config.toml
num_hidden_layers = 13
hidden_size = 448
num_attention_heads = 7
num_key_value_heads = 7
head_dim = 64
intermediate_size = 1792
vocab_size = 10765
hidden_act = "squared_relu"
norm = "rmsnorm"
norm_place = "pre"
norm_eps = 1e-06
positions = "rope"
rope_theta = 10000.0
rope_fraction = 1.0
qk_norm = true
attn_scale = 0.147
bias = "none"
tie_word_embeddings = false
parallel_block = false
extras = ["local attention windows", "shifted keys", "exclusive self-attention", "value embeddings", "value residuals", "hashed n-gram embeddings", "a smear gate", "learned residual scales", "skips across layers", "capped logits"]
init = "uniform"
init_std_qkv = 0.0305
init_std_o = 0.0
init_std_up = 0.0305
init_std_down = 0.0
optimizer = "muon_variant"
learning_rate = 0.00325
beta1 = 0.95
weight_decay = 0.076
lr_head = 0.00537
warmup_steps = 0
schedule = "cos"
final_lr_fraction = 0.03
batch_tokens = 65536
max_seq_len = 768
doc_mask = true
train_tokens = 289700000
max_steps = 4421
dataset = "wikipedia_en"
Each number is 128 + 32 x the weight over its row's rms, rounded and kept within 0 to 255. Layers, rows and columns count from 0. The size above them is the row's rms in percent of the matrix's.

# layer 6 MLP up, 1792x448, rms 0.101, rows 704-734, columns 0-111
size [100 104  98 112  96  87 101 101  97  96 102  97  99 102 105 104  95  94 103  93 101 102  91  97 104  98  98 106 102  97 113]
[[105 144 159 131 179 162 113 145  84 159  73 130 144  69 141 142 105 131 145 151 105  97  85 120 133 146 137 129 170 124  89 182  58 125  97 154 125 113 117 181 172 135  97 164 132 137 115 152  92 118  89 136 134 125 110 126 136 143  78 112 135  64 132 149 114 122 127 142 174 119 159 121 130 107 174 155 117  73 121 145 133 163  38 102 114 118 144  88 171 117 179 146 148 132  97 119 114 172 138 163 104 181 127 133 118 124 225 119 122 148 134 144]
 [173 160 140 123 118  74 203 123 141 118 115  86 140 138 177 125 108 134 149 111 112 119 154  86 149 112 111 123  85 146 128 128 126 105  86 188 169 136 101 117  91 156  66  59 131 106 101  77 112 127 101 109 104 100 139 127 129  89  62  73 103 112 162 169 134 116 125  83 149 178 158 119 100 139 119 124 162 102 130 170 101 130 104 113 183 114 125  79 100 118 111 151  88  70 104 156 156 100 112 121 107 171 113 118  49 124 153  39 116 156 112 148]
 [113 175 126 107 164  97 174 134 147 134 128 135 124 143  93 127 141 127 130 193 126  89 130 130 159 186 123  96 119  76 150 110 128 124 122 107  98 106  91 139 130  88 110 169 159 166 124  73 143 134 166 104 108 135 142 162 128 144 145 112 104 110 139  57 125 164 107 197 157  89 139 122  92 167 132 170 140 144 168  75 141 189 229 118 164  94 120 108  93 162 211 183  77  71 117 187 156 108  98  81 116  91 147  88 153 105 124 112 143  76  98 164]
 [129 111 162 138 175 126 133 132 120 129 177 136 159 122 138 129 135 149 101 109 126 138 162 205 111 128 110 169 152 147 160 142 130 130 100  89 128 147 125 172 110  53 126 157 137 126 146  88 116 104  83 150 205 154 173 102 117 101  97  88 135 102 143  53 137 112 110 127 115 141 152 149 177  70 183 123 154  98 144 129 102 154 144 159  86 197 129  95 144 143  78  79  64 163 146 139 121 121 126 131  42 151 147 163 139 168 121 172 120 152 131 162]
 [135 139 155 118 117 123 113 158 145 156 179  82 150 147  88 114 105 118 133 153 127  92 155 145 192 145  88 101 111 106  82 123 122 111 104  96 142 121 118 161 124 133 107 145 128 131 170 208  92 108 104 174 115 126 146 181  43 157  65 147 190 116 140 137  95  97  98  93 181 164 174 136 138 178 115 135 100 157 143 127 139 134 147  68 113 137 105 102 144 136 143  81 122 122 151 166  59 155 141 126 128  92 122 146 146 200 107 139 127 126  87 154]
 [133 197 125 118 113 185 147  82  86  57 115 128 167 175  39 143  63 158 124 117 134 151 125 130 128 122 149 175  97 142 144 140 145 169  94  99 152 149 135  91 189  70 185 130 148 116 177 149 117 120 159  60 123 140  80 107  58 125 142 140 131 168 180 137 111 128 123 153 161 110 167 141 172  94 163 165  53 178 123 160 210 181 131 149 156 167 166 116 103 136  76  69 163  63 153 155 151 176  82 101 131 159 166 203  92 120  70 122 137 128 147 167]
 [105  92 152  98 138  95 106 182 150  96 170  97 116 197 184 109  77 102 149 120  81 109 107 109 112 200 182 142 106 138 116 190 101 137 138 177 112 112  95 183 112 173 120 127  98 196 155 132  79 158 142 124 155 116 113 151  61  91 180 134 120 114 159 143  95 162 140  84 131 129 140 193  62 163 160 153 148 121 108 157  71 180 116  94 135 158 176  85 126  97 113 157  75 100 129 123 159 127 130 110 170 182 134 104 120 104 125 158  75 106 136 112]
 [147  93 120 116 112 161 151 115  88 131 171 159 150 178 157 123 143 119 106 137  95 130 123 128 159 166 154 121  73  77 118 107 104 128 114  98  90 157  80 149 115 126 144 107 114  74 138 120  64 145 113 159 147 116 131 164 100 149 155 136 104 204 117 168 126 138 122 121 133 120  96 106 144  96  65 173  92 143 160 134 137 114 137 101  80  94 161 141 128 105 124 166 129  87 157  32 120  46 151 140 124  95  97 187 106  78  97 199 150 123  81 124]
 [116 152  75 144 138 130 120 167 160  85 153 127 176 155 147  92 164 167 116 118 134 143  92  92 131 128 116 128 118  64 155 105 157  66 103  85  74  79 120 117  77 108  81 134 106 104  68  89 134 132 113 167 135 122  47 144 130 148 162 125 143 157 113 101 135 150 148 174 135 127 137 174 136 192  93 131  98 141 100 144 159 122 132 148 142 125 133 123 142 140 117  85 154 122 115  74 122 180 105 153 112 103  90 113 128  81 160 156 131 116 124 109]
 [135 128 184 115  88 167 129 137 117 125 107  71 131 176 159  97 147 145 156 131 110 124  60 169 121 106 134 136 134 129 144  81  49 140 120 164  77 100 158 146 132  96 142 160 166 104 128  98  92  93  82 147 109 167 144 109 112 140 135 180 148 116 142 141 151  85 143 118 182 165  87  92 157 159  89 115 140 178 142 159 134 103 109 102 164  87 123 153 141  99 162  74 184 126  86 154 174  69 154  87  84 122 189 161  92  87 162 112 120  89  81 148]
 [124 156  87 123 112 116 138  44  79 111 156 153 177 104 125 130 170 124 124  58 102 125 151 103 147 150 175 144 154  98 159 114 155 145 106 103 140  76 141 110 110  93 138 133 120 101 151 110 137 181 146 161 117 148 149  93 125 133 103 125 102 130  97 126 156 144 149 117 111 136  90 128 135 231 102 128 125 139 181 138 143  83  91 156 101 130 122 103 147 120 127 145 159 122  91 115  94 113 104 138 169 184 119  90  97 154  88 108 134  48 162 145]
 [176 134  67 111  76 128 183 181  87 114 125 155 152 223 162 137 136 107 129  98 167 105 137 104 110 122 127 127 102 127 133 112 135 195 116  82  68 151  96 110  79 119  93 115 113  37 152 120 119 131  63  86  93  98 129 165 121  99 117 149 118 180 120  99  93 124 124 109 125 171 152 133 182  90 121 131 106 154 165  99 154 107 129 129 157  84 143 164 145 116 154 184 180 164 152 153 174 128 112 113 148  96 142  75 139 142 167 128 104  56 173 104]
 [158 108 132 162 168 102 111  98  89  81  93 141  87 136 100 167 137 121 112 130 156 124 150 162 112 108 128 114 108  94 108 150 134 153 111 157 142  82 123 182  88 165 168 109 161  98  80 140 144 150  99 106 128 115 111 104 124 103 194 153 103 140  88 170 113  67 119  95 173 120 168 139 132  92 173 138 114 208 111 125 152 127  79 172 102 126  87  80 124  93  85 103 101  62 102 184 137  92 122 111 122 129 155 154 215 119 182 144 129 152 165 130]
 [196  89 111  82 117 115  98 128 125  95 127 126 135 136 191 159  65 159  99 127 140  98  83 131 160  97 117 136 142 204 114 126 113  87  98 115 158 101 161 187 123  89  80 118 107 120  96 117  74 159 121 135 166 163 147 127 186 114 124 139 183 133  84 144 151 135 119 126 156 112 113 119 122 123  63 114 127 164  67 118 141 142  90 170 159 145 130 120 131 193  71 193 112 136 171 145 164 107 152 138 117  82 162 154 108 118 172 180 137 116 149  82]
 [126 124 121 109  94 147 151 187 126 113 127  88 123 133 151 147 127  95 130 122 159 183 109  98 162 121 177 144 142 216 153 159 124 103  79 135 110 124 122 119  68  86  86  99 134 162 108 115 151 134 139 192 143 116 194 117 159 131 123 125  94 189  98 139 125  99  99 112  86 131 109 123 105 163 131 108 103 148 147  62 152 150  84 200 108 103 127 181 180  84 175  66 155 110 165 115 194 114 112 127 142 160  73 152 149 118 132 123 125 109 170 136]
 [122 184 126 128  66 122 104  90 144 179 142  97 158 159 178 158 126 129 139 154 150 165 143 116  86  77 140 138 153 156 136 150 112 107 136 152 118 149 124 128  91  80 113 120  79 125 161 146 151 128 163 150 141 120 123 207  92 188  88 109 147 118 111 135 108 178 161 167 132 125 179 120 106 131 118 168 168 167 149 160 158 118 107 150 135 133 142 104 146 126 228 147 196 128 153 189  96 176 114 104 106 154 115 154 105 123 143 126 204  85 153 130]
 [ 90 117 151 142 141 158 138  84 145 151 190 147  99  96 149 168  82 175 144 119 151 115  75 136 140 145 136 162 128 148 120 134   4  86 110  93  77 133  88 160  98  75 180 148 153 134 115 115  80 155 160 128 130 115 130 125 139 143 124 123 147  93  89  90 133 151 156  74 106 125 156 137  98 126 144  79 148 127 115 155 112  85  87 128 137  75 148 118 103 162 143  94 129 130  74 158 121 106 151 108 115 165 154 112  93 108 153 138 126 134  93  95]
 [121 175 115  91  83 217 132 172 135 163 120 125 192 123 204 140 122  87  93 106 162 126 148 133 109 125 153 133 105  85 153 108  41 174 102 159 124 145 127 131 158 155 134  89 174 135  98 153 145 124 113 160 192 125 174 134 115 132  99 122 163 174  75  96 163 145 105 100 182 138 150 124 159 141 168 117 151 115  85 142 127 135 164 117 118 132 168 165 148 153 148 185 135  69  93 143 108 122 136 122 185  93 151 104 192 141 134 139 116 108  81 112]
 [132 130 141  82 153 174 126 107 122  66 169 148 109 121 100 117 105 128 162  92 114 152 134  85  99 123 162 153  79 163 115 119 128 112 124 134 168 127 163 105 128 127 149 122 132 139  97  62 124 131 140 143 167 132 160  96 150 133 176 108 177 129  96 131 136 114  97 115 133 104 136 129 102 128 161 152 144 142 150 150 142 131 128  82 187 124  71 138 143 136 125 159  83 165 126 169 153 147 104  70 127  85 108 192 119 122 124 101 120 149 132 131]
 [102 121 103 101 108 106 147 131 127 137 143 151 128 135 104 108 158 175 134  66  54 133 134 155 101  90 140 136 128 129 183 138 175 122 137  64 125 153  90 145  81 155 120 123 104 148 136 146 105 150  66  92 114 130 112  73  97 153 104  99 130 101 149 150 120  65 118 167 123  98 123 113 154 116 190 167  96 110 109 130 119 101 109 160 157  92  98 149  82 118 169  98 153 106 167 138 154 163  94 100 126 145 166 111 145  70 173 123 124 115 134 167]
 [175 126 138 139 144 112  81  66 176 133 114 110 169 149 116 109 145 185 161 152 146 159 128  95  94 123 168 126  82 154 106 138 136  98 122 100  94  79  95 134 164 128  79 162 101  98 133 163 112 123  74 128 115 105 155  83 114 189  91 143 134 156 122 194  98  70 150 175 145 119  76  99 172  80 114 162 180  78 147 199 122 155 135 122 193 130 121 101  95 177 142 163 152 220 143 151 157 119 146 134 100 107 123 149 134 136 103 143 131 147 167 142]
 [129 165 104  79 114 178  91 116 123 111 104 158 155 128 158 165 111  52 113  96 143 115 120 171 120 123 173 150 157 156  80 151 116 137  50 183 110 160 121 132 133  69 130  90  98 150  87 182 169 119  96 169 101 148  95 128 110 148 178 180 131 117  96 118 117 173 102 155  40 109 131 135 131 107 145 122 154  66 164 124 144 147  83 161  87  75 108 131 130  80 117  92 144 187 116 121 205 117 119 103 141 116  97 149 103  71 120  62 139  90 105  97]
 [ 41 165 183 104  65  87 134 152 142 142 117 154 174 114 138  96 111 118 160  84 113 113 151  93  89 105 107 184  99 136  84 114 129 112 141 117 131  76 110 150 127 177 189  73 156  76 112 108 129 129 101  99 131 149 123 130 156 144 162  87 148 105 137 122  97 156 104  86 205 191 148 175  81 134 145 143 100 103 101 115 172  94  93 103 165 139 124 105 183 110 132 134 151 219 114 139 150 112  86 108 138 124  60  90 174  43 119  92 112 140 186 170]
 [106 168 192 142 162 156 117 168 123 187  82 111 135  90 155 123 158 106 133 154 109 137 120 130 153 213 108 123 117 132 128 121  57 173 133 135  94 109 202 149  86 126 145 159 117 100  63 124 134 105 181 154 193 116 126 173 104 106 136 134 120 178 154  62 101  94 101  83 158  61 114 143 160 104 126  82 187 106 208 145 129 112 100  94 127 131 142  96 116 132 179 157 201 123 150 188 138  94 181 120 159 167 115 133 156 130 160 103 139 138  97 189]
 [151 145  52 140 172 115 184 192 156 167  98 157  69 181 139 157 152 132 100 170  99 147 157 150 173 115 164 164 162 170  80 116 160  52 118 147 139  97  95  52  51 108 138 158 148 105 117 169  88 159 114 155 155 185 147 100  84 181  87 126 133 139 125 148 159 132 117 131 110 142 106 113  90 183 140 144  72 104 120 159 153 155 116 141 145 159 141  71 110 126 112 190  91 130 163  92 127 152 152 106 110  97  82 145 155 145 113 124  85  97 219  70]
 [ 67 115 118 144 106 133 107 134 138 142 133 125 125 120 100  90 160 156 124 125 150 142 136 100  79 143 137  97 165 123 117 100 134  59 108 125 140 116 124 198 154 126 107 108 137 122  75 142 108 124  75 107 149 124  96 115  98 149 154  63 163 106  91  79 168 146  85  12 132 133  87 170 119 116 143  60 103  88 171 161 123 122 123  90 124 158 158 137 183 106 131 117 171 166 121 110 125 137 183 134 141 103 107 104 112 138  84  60 145 133 118 133]
 [ 37 147 137 120 137 203 108 158 123 122 207 118 130 134  95 151  68  97 121 124  82 109 117 108 143 102 135 150  97 105  94 135 134  96  59 132 150 110 180 173  64 114  79 157 171  79 143 112 114 135 109 105 132 121 116 105 152 101 133 130 119 111 131  63  89 129 143  84  85 110  98 160  77  70 119 148  96  79 153  54  95 106  88 115 133  85  96 151  84 163  95 109 146 137 138 150 170 144 148 130 173  93 137 104 142  70 201 102 100  89  86 132]
 [129  96 116 169  71 132 146 167 169  92 116 180 157 104 114 173  97 123 184 178 190 144  93 129  92 132 140 142 137  85 164 131 169 149  80 155 146 134  90 168  80 138 142  69 150 124 126  95 149 164 109 155 123 133  86  54 137 146 139  95 158 113  50 116 150 107 124 120 161 122 134 127 134 140  64 114 117 103 188 157 120 132 163  87 119  85 152 143  73 115 114 166 139 157 101 203 175  93 122 125  91 135 155  80 160 111 153 110  43 102 129 124]
 [142  84  33 143 153 132 131 108 169 112 134 104 103 167 160 103 109 134 114 112 133 106 164 101 100 163  86 133 121 125 153 150 122 116 117 153 137  85  99 110 138 150  95 106  76 142 126 106  79 133 116  72  77  99  60 124 128 136  81 176 128  54  89  93 132  71  86  85 130 115 103 100 180 116  86 156 105 125 165 114 137 106 133 128  93 104 127 111 118 162 107 155 168 132 134 218 186 100 182 172 147 125 124 156 114 180 119 132 114 152 118 164]
 [ 99 151 122 193  98 155 143 138  54 105 134  76 152 104  59 141 153  88  68 119 126 183 122 134 169 113 149 150 131 160 120  73 186 114 132 134  87  96 144 162 177  55 172 110  81 121 101 138  97 119 120  57 109  94 164 107 164 119 122 139  91  93  77 183 146 167  98  95 176  64 124 125 172  40 174 158  97 122  76 184 153  92 138 190 156 168 118 190 175 104 112 107 146 177 112  45 126 166 237  99 137 119 125 103 102  80 152 102 179 101 116  62]
 [ 81 145 117 146 125 151 142 137 134  85 132 163 175 137 125 114 108 131 162 137 146 164 148 114 140 148 141 136 122 106 152  87 168 140  76 106  95 107 132 151 115 105 106 149 135  76 129  76 127 147 151 116  85 101 171 134  97 109 110 127 147 101 102 120 114 112 113 114 136 189 101 116 143  74  99 230  62  91 144 147  81 103 128  80 145 121  64 188 190 178 194 140 109 135 150 130 114 126 118 181 173  96  88 156  97  98 153 185 161 125  78 161]]
# layer 6 MLP down (transposed), 1792x448, rms 0.0972, rows 704-734, columns 0-111
size [101  99 101 105 100  98  98  97  98  97  99  98  99  93 104 101  96  96 100  95 101 105  94  94 105  99  99 100  99  96 106]
[[122 146  95 177 126 109 146 106 128 108 112 100 133  64 100 138 113  51 153 174 175 132 182 144 183  95 135 113 106  75 120 126 145 160 145 121  97 132 140 158 107  83 113 119 144 158  73 122 120 120  87 181 124 108  45 164 111 115 107 134 175 136 148 183 106 100  68  70 183 137 129 115 125 170  75 152 139 156  77 160 144 166  88  58 124 142 124 146 155 144 137 127 141 141 102 144  81 111  96 143 168 158 162 190  67 127  90 169 163 124 101  74]
 [151  97 109 156 119 124 108 212 101  91 159  93  98  50 150 151 100 105 112  89 107 174 108 108  79 165 131 129 154 102 140 151 140 161 110 138 118  59 120  68 120 183 105 106 111 136  60 116  97  90  60 126 149 111  81 131 158 131  90 133  94 151  99 115 127  77 148 166 179 130  82 141 140 149 103 149 196  95 186 101  82 159 120 104 143 149 128 117 113 170 211  69 160 168 143 154  99 135 175 122 116 130 209 110  59 156 138 139  87  35 124 113]
 [144 106 161  98 106 114 100 104 110 108 163  95  68 101 139 115 188 176 143 119 137 168 132 158 120 137 117 112 104 108 100 135 159  67 117 176 150 129  69 104 123 131 137 127  88 168  75 162 155  76 158 112 102 112 125  85 155 173 154 128 134 105  48 185 139  97 149 178  90 179 126 104 166  59 113 131 113 125  73 143 124 106 113 104 151 192  85  92 145 133  97 118 107  97 134 111 132 158 152 145 174 127 136  70  94 137 159  71  50 119 166 163]
 [205  87 122 175 179 115 160 112 142 191 183  89 136  84  90  86 174 179 136  86  99 104 162 174 139 129 115 149 123 153 107  75 149 113  86  99 132 142  75 136  89 150  48  95 205 139 138 204 160 105 133 213 155 154 123 113 165 165 139 118 143 154 134  97  54 140 138 107 184  79 123 140 154 139 119 133 151 147 137 141  83 127  92 124 155 124 114  80 165 141  26 148 148 144 163 120 146 100 108 123 104 134 210 138 116 140 104 165 105 155  99 160]
 [ 96 207 203  89 134 159 146 166 218 125 128  92  97  93 174 111 159 111  76 137 160  84 147 122 109  91 147 127 167  73 152 140 121 148  89 142 175 144 104 128 175 113 194 145 123 152 165  89 159 115 148 130 119 151 177 119 132 173  67 106 137 185 111 103 118  91 110 114 132 211 133 120 156 174 155 163 112 149 167 173  84 147 131 114 116 133 162  84 122 123  86 124 129 124  95  82 140  92 115 153 144 116 117  67 121  90  95 135 187 130 124 132]
 [ 95  93 110  49 138 135  78 115 181 107 155 144 129  99 136 151 118 149 144  88 188 170 151 114 125 170  99 190 180 147  60 117 136 119 143  65 158 159 167 130 145 165 153  82 129  81 134 158 161 198 154 110  72 126 156 107 130 117 135 133 111 180 139 160 134 155  99 146  88  94 130 114 112 156 138  94 125 146 145 123  55  77 154 160 137 166 139 104 109 141 123 151 128 120 126 146 109 111 116 112 134 126 130 137 188 149 156 172 100 101  84 101]
 [183 148 137 124 115 129 127 163 167  77 114 163  68 116 145  83  75  98 131 186 120  87 135 143 157 116 128 144 121 179 114 120  91  96  52 163 102 119 111  89 113  98 146 188 111  51 148 136 166  99  71  95 119 137 146 146 136  88  97 136 134 140 112 132 102 150  20 197 157 148 127 118 103 177  81  75 114 159 124 164 158 101 126 113 111 152 168 130 136 108 188 124 190 115  85 135 115 114 106 111 138 136 112 119 177 181 109  99 127 138 124 136]
 [129 167 106 110  75 144  97 183 100 148 133  95  84 109  89  56 173 154  92  88 151 181 126 124 139 150 118 171 130 120 153  78 196 144 104 206  72 155 103 140 102 164 117 145 108  65  82 135 112 128 152 157  84 154 196 173 122  64 115 162 124 161 123 164 139  97 129  80 184 101 174 139 121 112 155  62 120 199 158 142 147 129 112 178 115 149 124 157 124 105 102 157 138 160 111 161 104 135  92 166 172 139 125 113 145  91 116  92  89 135 162 128]
 [139  83  98 121  92 148 150 142 177 164 131 131 158 117  94 142 162 113 130 130 165  85  59 128 133 147 138 137 123 126  41 139 109 121 136 109 130 116 122 182 167 150 175 163 137 133 120 124 138  90 135 123 130 165 105 133 158 147  96  52 109  70 133 156 131  92 152 156 126 117 126 126 146 111 103 141  78  98 137  94 101  88 193 158 111  92 145 209  73  95 105 146 159 160 144 172 115 171 116 117 138 113 109 117  99 147  91 149 177 101 110  81]
 [131 163 164 151 134 184 106  93 113  95 119 192 105 122 121 119 133 154 129 156 119 123 145  70 121 103 113 134 127 131 159 131 147 120 120 134 110 147 146 185 144  92  97  74 146  86 122 107 110 124 146 128 152 165 160 118  95 164 113 112 157 166 118 135 107 124 100 143  58 156  95 183 127 159  93 149 182 143 147 165 144 190  59 124  83 156 152 114 153  76 132 138  93 122 150 125 163 152 187 204 126 148 171 168 159 149 116 177  90 124 141 105]
 [ 82 121 130 164 103 146 148  92 196 138  60 116 142 180 165 147 147 138 102  93  80 100 148 171  82  87 157 118 151 196 125 120 123 155 136 128 193 103 115  89 124 186 128 107 107  90 115 204 180 154 137 178 135  82  59  43 134 105 154 121 143 163 116  85 156 113 153 204 163 128 166  91  66 139 182 128 180 107 116 206  90 109 122 161 165 124 163 122  96 197 105 163 145  71 110 155 165 101 122 148 154 153 118 107 126  77 133 128 143  80 158 105]
 [107 174 180 124 133 109 102 103 154 109  97 150 124 121 119 141 138 102 107  99 151 146 132 125 138 173 132 177 136  74 132 191 126 132 134 142 108  83 111 147 157 119 159 127  50  74 126 116 121 181 154 169  52 157 136 116  76  81 180 115 106 130 214 126  76 116 120  80  95 166 130 140 103 120 172 127 182 117 161 144 197 116  84 135 157  59 131  90  92 131 149  84 114 158 131 106 119 131 176 146 154 219 103 107 114 168 138  86 164 128  49 133]
 [133  87 121  95 144 171 145 137 104  91  97 145  84  35 152 173 101 131 130 133 133 135 166  95 169  61 151  96  97 113 166 111 114 164 131 129 148 151 132 130 115 116  86 138 122 116 129 131  67 129 117 127 140 131 189 134 118 180 176 131 164 108 136 111 125 154  97 151 124 114 141  91 201 158 166 148 137 149 150 159 130  86  88 127 115  88 157 102 106 110 119 128 151 140  99 164  88 138 109  79 146 128 115 103 132 161 118 131 162 182 155 147]
 [ 88 148 158 128  83 101 111  87 116 107 139 167 125 102  99 129 159 155 111 144 139 120 152 123 156 144 104  88 108 173 149 102 216 147 135 128  90 130 109  66  79 196 154  71 120 208 121  94 104  96 112 125 116 183 157 106 152 117 101 198 153 113 156 140 190 165 122 122 118 141 164  78 111 168 116 158 124 154 137  89 127 118 130 185 173 111 131 160 102 162  81  97 120 143 164 114 109 133 130 119 167 103 125 122  97  85  84 178 132  89 165 100]
 [116  74 142 111 114 130 135 133 132 144  77 142 150  81 116  90 123 101 123 171  95 149 100 143 112  83 171 115 152 109 115  89 112  78 104 114 126 202 168 108 111 123  88 166 143 203  90 108 100 110 203 105 165 114 149 150  56 115 131  83  96 164 134 117 142  74 111 152 114 130 112  97 145 116 114 115 177 149  62  90 128  82  88 163 140 101 143 167 168  88 188  89  65 115 164  57 175 131 152  78 125 128  93 106 124 142 162 151 111 117  80 152]
 [217 134 102 145 136 121 110  75 116 103 172 117  99 125 132 171  62 150  75 117  96 109 105 202 174 116 140 103  93  81 120  77 140 122 113 106 184 142 147  94 148 132 145 133 146 147 167  70 140 109 137  95  97 140  77 147 136 133  78 146  77 115 114  71 115 140 159 154 127  93 150 115 103 165 132 163 150 173 126  77 103 172 132 132 135  94 144 107 152 165 158 126 152 138 101 133 187 113 137  99 118 167 158  91 177 142  88 188  84 165 125 187]
 [ 96 164  95 165 106 111 121 124 111  99  57  83 160 115 106  96 115 157 137 150 179 119 178 170 182 100 128 124 138 141 116  40 100 109 181  83 158 156 130 215 142 214 186  81  69  90 172 143 113 136 137 118 163 118 114 171 158 132 124 108 153 175  57 175 159 183 188  71 188 117  90 104 162  99 116 100  95 166  91 124 144 107 115 128  83 130  92 135 119 142  74 122 136 161 136 147  68  84 128 134 131 190  62  94 168 158 127 133 161 107 121 144]
 [157 222 126 123 160 182 144 111  57 200 124 112 183  71 155 123 146 181  92 180  94 115 120  78 166 101 101 136 149  86  85  91 103  84 102  88 131  69 114 101 130 151 157 125 155 168  76 164 160 115 100 127 100 101 104 150 128 169 132 129 183  95 150 112 136 115 117 121 175 114  54  80 112 123 168 121 139 129 152  69 162  80 133 140 166 126 140 118 141 168 131 117 143 148 100  82 132 162  95  73 116 114 135  97 139  92 192 176 161  90 152 125]
 [ 61 170 143 156 146 109 139 116 147 117 103 187 102 131  96 168 136 113 104 168 182 136 149 179  86 119 119 154  99 156 139 109 102 161  55 120 104 155 166 156 145 163 136 139  70 153 148 195 110 118 109 112  82 175 100 153 179 121 138 152 146 123 215 168 128  93 151 144 158 104 123 168 142  86  72 165 182 204 112 171 141 125  89 107 161 170  93 128 163 133 124 123  77 153 149 114 133 137 153 208 202 109 198 119  94  46 141 141 124 168 118 118]
 [200 122 108 103 123 152 129 115 143 150 139 122 122 101  95 153  96  90 116 121 162 167 125 136 111 107 145 143 103  69 163  98 116 171 100  84 141  81 145 129 176 132 103  85 107  72 100 173 162 117 100 110  90  95 188 127 117 137 152 146 106 173 151 129 133 165 138 122 104  83 119  93 110 142  74 133 132 128 156 141 166 126  96 130 103 110 131 103 112 137 135  76 151 104 126  80  94 142 101 198 173 105 110 158 158  85 183 138 141 163 134 141]
 [114 131 169 128 166 139 135  98 135 168 107 142  82 145  89 119 143 146 113 101 116  60 138 143 167 180 183  92 135 115  90 143 134  74 102  72  98 106 147 130 100 148 162 166 120  94  89 135 180 119 161 100 164  52 143 164 123  91 155 110 113 127 213 155  92 125  79 163 126  66 127 127 159 114 143 138 153 109 128 142 122 133 179 164 148 150 124 102 112  80  85 162 128 103 139 157 127 142 170 164 137  88 148 186 118  88 154  97 152 150 184  96]
 [132 107 150 151 109 107 121 144  66  79 173 154  88 132 177 151 158 130 133  92 115 119 150 162  63 128 102 150 160 166 102 163 108  70 134 113 168 136 114  47 148 135 124 106 102 143  70 111 107 114 147  67 122 125 145 105 131  93 110 175 110 152  92 145 129  84 124 163 119 150 130 140 137 134 106  97  91 116 158 119 137 150 119 124 126 111 156 122 134 154 155 128 177 154 189  95 140 189  57   0 152 198 129 138 100  93 172 115 182  78 162 128]
 [158 123 153 138 113 110 151 134 134 164  91 143 136 106 114  91 167 161 172 123 127 126 165 181 154 129 145 116  86 150 126 134 155 122 136  97 117 199 178 166 136 189  92 178 136 104 107 146  95  87 160 140 149 123 203 131  99  83 168  90 161 161  99  95  95 143 140 116 125 111 120 141 110  86 175 135 166 201 165  99 101 138 153 131 155  74  88 127 147 154 111 108 129 108 100 150 139 192 111 142  87  97 222 133  97 159 151 165 106 126 101 154]
 [ 82 152 178 163 108  96  98 107 109 126 103  82 130 152 188 193 133 186 135 154  89 107 132 183 141 116 102 115 151 127 133  97 125 163 111  92 141 137 116 150 111 115 118 138 149 127 126 122 162 157 164 130 104 138 136 142 106 113 120 123 119  91 128 120 199 132  74  68 204  89 189 115 102  85  84 128 159 161 199 125  92 112 112  99 131 211 112 125 145 139 140 189 127 185 127  87 108 151 129 105 159 179 134  91  64 141 152 127 133  91 172 117]
 [184 107  99 103 123 117  92 152 101 108 100 151 128 146 151 163 131 125  66 129  79 133 111 131  74 111 117 106  90 169  89  95 116 100  76 112 163 145  47  82 187 174 105  98 181 109  60 101 170 125 133 189  61 119 131 113 160 169 211 186 157 132  73 143 161 137 140 117 135 106 127 114  69  74 157 150 132 100 101 135 127  95  71 138 136 137 122  87  94  73 101 136 149 137  95  96  84 177  88 169 151 152 129 144 101 113  98  73  81 111 113  91]
 [161  13  96 132 102 172 116 176 159 140 136 106  79 113 102 116 150 177 124  86 107  72 173 129 131 145  84 114 132  88  97 136 170 168 158 130 116  86  93 148 104  81 112 171  47 151 113  99 125  59  99 140  87  84  85 174 154 116 161 160 140 160  93 149  39 171 109 131 120  93 162 130  91 123 141 120 143 153 131 141 141  78  89 108 207 118 151  89 123  91  89 115 150 182 148 131 144 141  91 107 162 153 129 125 121 154 150 134 140 168 126 110]
 [ 96 234 165 120 142 144 158 101 135 124 188 144 150 129  65 124  46 173 117  73 107 151 107 157 148  64 135 123 160 120 138 129 140 170 150 156 134 154 127 124 105 103  52 135 140 133 128 139 161 121 168 140 140  75 122 143 105 108 106 115 109 139  78 162 139 123 103 152 175 130 158 128 146  71 113  74 114 154 110 146  99 120 162 151 157 124 116 100  97 109  94 174 107  83 164 153 110 139 143 150 176 150 183 132 156 126 112 104 126  95  97 135]
 [130 122 162  78 132  93  90 158 123 142 147 140 133 149 120 130 209 157 120 153 163 136  66 126 166 142 122 123 127 175 114  99 104  98 104 126 191 104 125 107 171 137  78 210 122 138 156 111 118  99 165 134 139 153 181 122 141 146 139 160 124 190 177 132 122 179  82  79 206 147 131 133 134 129 141 160 187 177 129 100  35 146 116 121  78 139  96 112 164 187 112 139 130 126 112  81 177 130 156  96 179 104 138 141 140 102 134 101 147  89 107 147]
 [134 142 196 129 100 189 143 107 145 147 196 110 124 131  89 162 104 134 131  87  34 120 173 122 102 136 120  87 161 144 122 185 133  97 127 144 114 108 198 141  75 122 121 111 175 210 132 133  47 170 142 118  94 184 112 118 127 131 150 116 149 144 132  37  68  96 125  64 100 161 181 114 117 150 153  65 134 168 113  63 107  92 102 145 133 125 138 109 127 164 135  93 127 149 101 179 171 133 182 131 170 134 207 119 117 111 150 144  88  86 137 100]
 [146  85 149 169 163 184 125 139 100 132 162 113 106  72 176 120 167 134  78 143 158 129 110 116 175 192  90 161 130 135  90  76 183  84 124 147 125 118  71 139  90 182 144 143 124 146 117 126  77 103 150 177  90 154 122 156  95  88 171 108 130 119 130 163  86 120 140 141 121  46 116 189  97  96 155  83 139 110 117 168 102  97 113  94 163 172 149 134 170 116 125 116 158 213 119 168 123 103 161 162  78 141 186  83 115 153  28  94 175  97 145 117]
 [125 141 178 139 139 167  97 134 123  83 160 141 108  71 101 107 142 101 119 153 136 102  91 104  56 123 125 111 126 119 122  71 109 151 100 132 143 160 111  82  86 190 115 174 137  90 153 132 122 131 101 149 148 152 148 117 144 141 154  98 122 129 121 125 154 119 110 138 157 114  86 107  72 103 102 128 113 115 114 104  89 123  50 130 129  97  91 115 131 118 141 165 114 147  98  75 152 153 122 145  95 120 130 139  96  91 143 179 194 139 135 147]]